python train.py --d_model=160 --n_kv_head=1 --activation="swiglu" --norm_eps=1e-05 --rope_base=10000.0 --extras=["capped logits"] --init_std_qkv=0.0215 --init_std_o=0.0 --init_std_down=0.0 --grad_clip=2.0 --warmup_steps=596 --schedule="wsd" --train_tokens=292000000
Each number is 128 + 32 x the weight over the matrix's rms, rounded and kept within 0 to 255. Layers, rows and columns count from 0. Numbers have three digits each.

# gate: layer 3 MLP gate, 448x160, rms 0.102, rows 408-418, columns 80-159
# up: layer 3 MLP up, 448x160, rms 0.0998, rows 408-418, columns 80-159
# down: layer 3 MLP down (transposed), 448x160, rms 0.0991, rows 408-418, columns 80-159
gate408:118114097120165131131078131141093166162090119183125139116120120105101101216096132155168129105135113140123124105081089136119114150101115093145127115116160113117153144068200107123090110083175176074212078111170106179166099108177158132171151097
up408:114159172160093151136108124143103120130106125085140098087129124150138177107193101057102167130118136160062147157159170091192141082129109142098175138094103146115032141137154078078176149197098100110119153084133137108064105170151128087097149156
down408:148140125092160166133167109139193115119156119095120130181115090044103095179069145176137135139186090120191129142094161148108126156158133123144081135120076151177161094144070088083103154151151106093133158173125108124159180154069174151095128093
gate409:167105141143149133086160154193133130091112162099100128145117130087087103090124108123146149116111108176136093132119186172140120140121117146150160114134182131167160121147098151120157129170129101152153135128124188147107112072126119147143162127
up409:170066148136161119105118160152102161101128121119125158104096117087133140153115131136143161103083134137173118098137152130132110124127084125159151172147154116127097173100084174135118105129154120110139141150076179150158095121064154115145154135
down409:132101155114133110101152115153125108109143107115067158202146139106117123107163142174112133136128161158133118181120136135142139117157134162184146151116166083130148161137066162152078153149098122143158106133146149119159134116160095126109105149
gate410:127162106149118136159133147124110099150150115138151091100092126112092181157168168029148139060141170134136120117132145138219126134141145130102156136106166121122159188179152102141114014091186172080136135098133068129094187147119133138152102124
up410:158095123131144100179138140137138197083118061095118128134093097080097124137081098152085133153111125164122139093130105156037141162075158184120106102106145124087099113067104148106187139088118144150137126110155154098143111078155119156083189141
down410:073168103117123166124120092011137080130119135132147113144170154139129131126146155035121110050138114138146100128131165163187118116154109103125087100169155122148083100155164111101089081101095173139134130116151046083142184157105099120160154079
gate411:126147182046151114092130048131076051091109169067101174125123099122095092175063172189099171072155133104148121136176188255082177120088103116140147092073093148128182079118082048132168086177156207178171150187102169112178144208167125106183152200
up411:140097057214097176104134155120143193187141088152168094126129162149138144043205086084162087175122148181090092110128078060182083153173142141116084171145179075124097199119164193131115129052116052077091118102121077152097117071082086171076072109
down411:255120108189093157102113144024137196175146119130181112125146197146135156102180126095137093185110141212150125056110098138108043142153190162110071159151200077139054200167217178146106152129105087089133176060215119189135132056061120153048113077
gate412:127142199148178126154127121107057147093069186125109155135154113101093084106134102156135133134083139161129133133120098137175116031122119109160176129127117135131097156145126103064114176151106071142101112136121206191154104046100116171148148148
up412:196062148117098123116084171105082142147095164069149171126057134140112110107147191150060061080112148130109145112146156181183157103108091145146116167102154112116111119156150136153135095114181148168100140118185123133148139152142166063187182091
down412:169153146092114148182130112007064177079122115112100167178164114154081160103112125102125178161183156121184085102108126166139146138085117092137169133118155135070163146116135146076126133121189108171152138094120101176118140133097153133138138179
gate413:143218214136128171102137153093063155120145174168168074191195215212151037143125204179173192166109209149086132122082057166179082130100136159163125122072153109134136151116113121144066100176180022077123146079170174156190152175100089199141092116
up413:082058086147123065141136089153157155172062105114157210072068090068082187097201036105049132122168115048186111168110164064100207112174075088090118114141123151106140148111082123090119114078123174116151101162080095097066104114146130056153177161
down413:144135088096088101077206122074196127159126136086136199072112035125082253141162074095059135103098057029195092108130139111130165162117128095098171151141141144151083058124109117085159138129184148174134155174092124057095106140145133047107193120
gate414:109077110158126130164107132123096167128160157089163088111088099115053121048128078167140144111158092151073071076163139165075092129078071111111115036112166132171194174166122113103137148087170084116138139181148163149142062151107103133154114137
up414:116108124144138128081114111101127105163108215151112167168179159118163145137094139122137060124127099156131104151150153098103127073160132126067067180136132141061085150059111160107122110157084098137163061096142127123098153083126135107143151165
down414:128129125156105051144147106000162114114133120148118151101164100098137135156105113097077053113135102123157175191185100103148094080098091112116110156133189140170150166151132134098163189159142154137164112098126138110113139072161135126162151145
gate415:207156165108081111116118088143035161088102138139157116089126183112096153123171110140160157140049160193115191112173147134096112097082102059136078140115114119110083125149154083113220152159110064130102171145143080114086061108119156109045083143
up415:225154131093036106132162051142078158085126132132149131088139195131114158115164118141152129130070154171144186098139140139100115119063108089112049141131105119093117112128145087095225175142125073136099172111105096072090041095129163095037114165
down415:153137151128096159092165106255096165106087132147147089122066192155116175143181136166099185132108145120192128172109131114130138109118146054112118167084111103118131139126141076105119149166079072137111151150127119105072149138116131157085139135
gate416:145168107126162072147162089149183175179141153097167194140166158145159151160167155135155106184114103160180161060155090158096060157095085122128170140117114142110203123102074056067127140119164141075108191162148178105114152052120091057115168134
up416:120045165151129158126096105138063081126124111135129094138065121138123088101122102109059180078166142095070117202117194120142218078167151120151116118123135133145069148142160144197112149123116150130132089113134092127163143190150114166153079149
down416:126063170105080222126166126014145141094091122136097144143068106142129112152062065166057141071167125146124111142077148132105140135131141093155146138126144154098044186185128144144119106157156120111148128144109125057089129213125144172113138145
gate417:131146110120117146119126168130136113122177111117154108132112153136138178191159183155105143123109186125165125220179148114189106156152153071029061155209179056075156106165137181221111117103116173157145146149107066064118144112158174171161127131
up417:152129117088181087065159135131116159102140175086140208072115145096118133049196135141178086104086137177110088131164131113172128069122127199110149132126105125076062076150109107128137142103112158183121181130211118131136092096048063083133144125
down417:123170131107081114124087073197132138139166082087121067138180131145182112122137145122170154135162122126144057105151158109161156114193107110149128126137169132148168131203220194096115116091127118093081021123105112148145151093115145151051168139
gate418:201106053081088160082127173145120117178137127048159115118115107186131201195140199124135105052131158096112137177087112113077163079163180148076082157108154190061120095169178148185190083145182138070176134093111086118130119069090121164175131152
up418:209100083086070140090123184123092128158120129020142110118126071168129188173144214143122092056119169100130155155099127128086161085164174151063067138107160157087136093145185174169178069158194129081156129111139108124132105066103132173141119168
down418:180099135048161140110120173255110121171129124119142133163150100163128175171108100128135128101107141111118138255106089082093118083155168172075143152093144134103117121099162124222119112138156126079123110134080056118075133033080108154183150132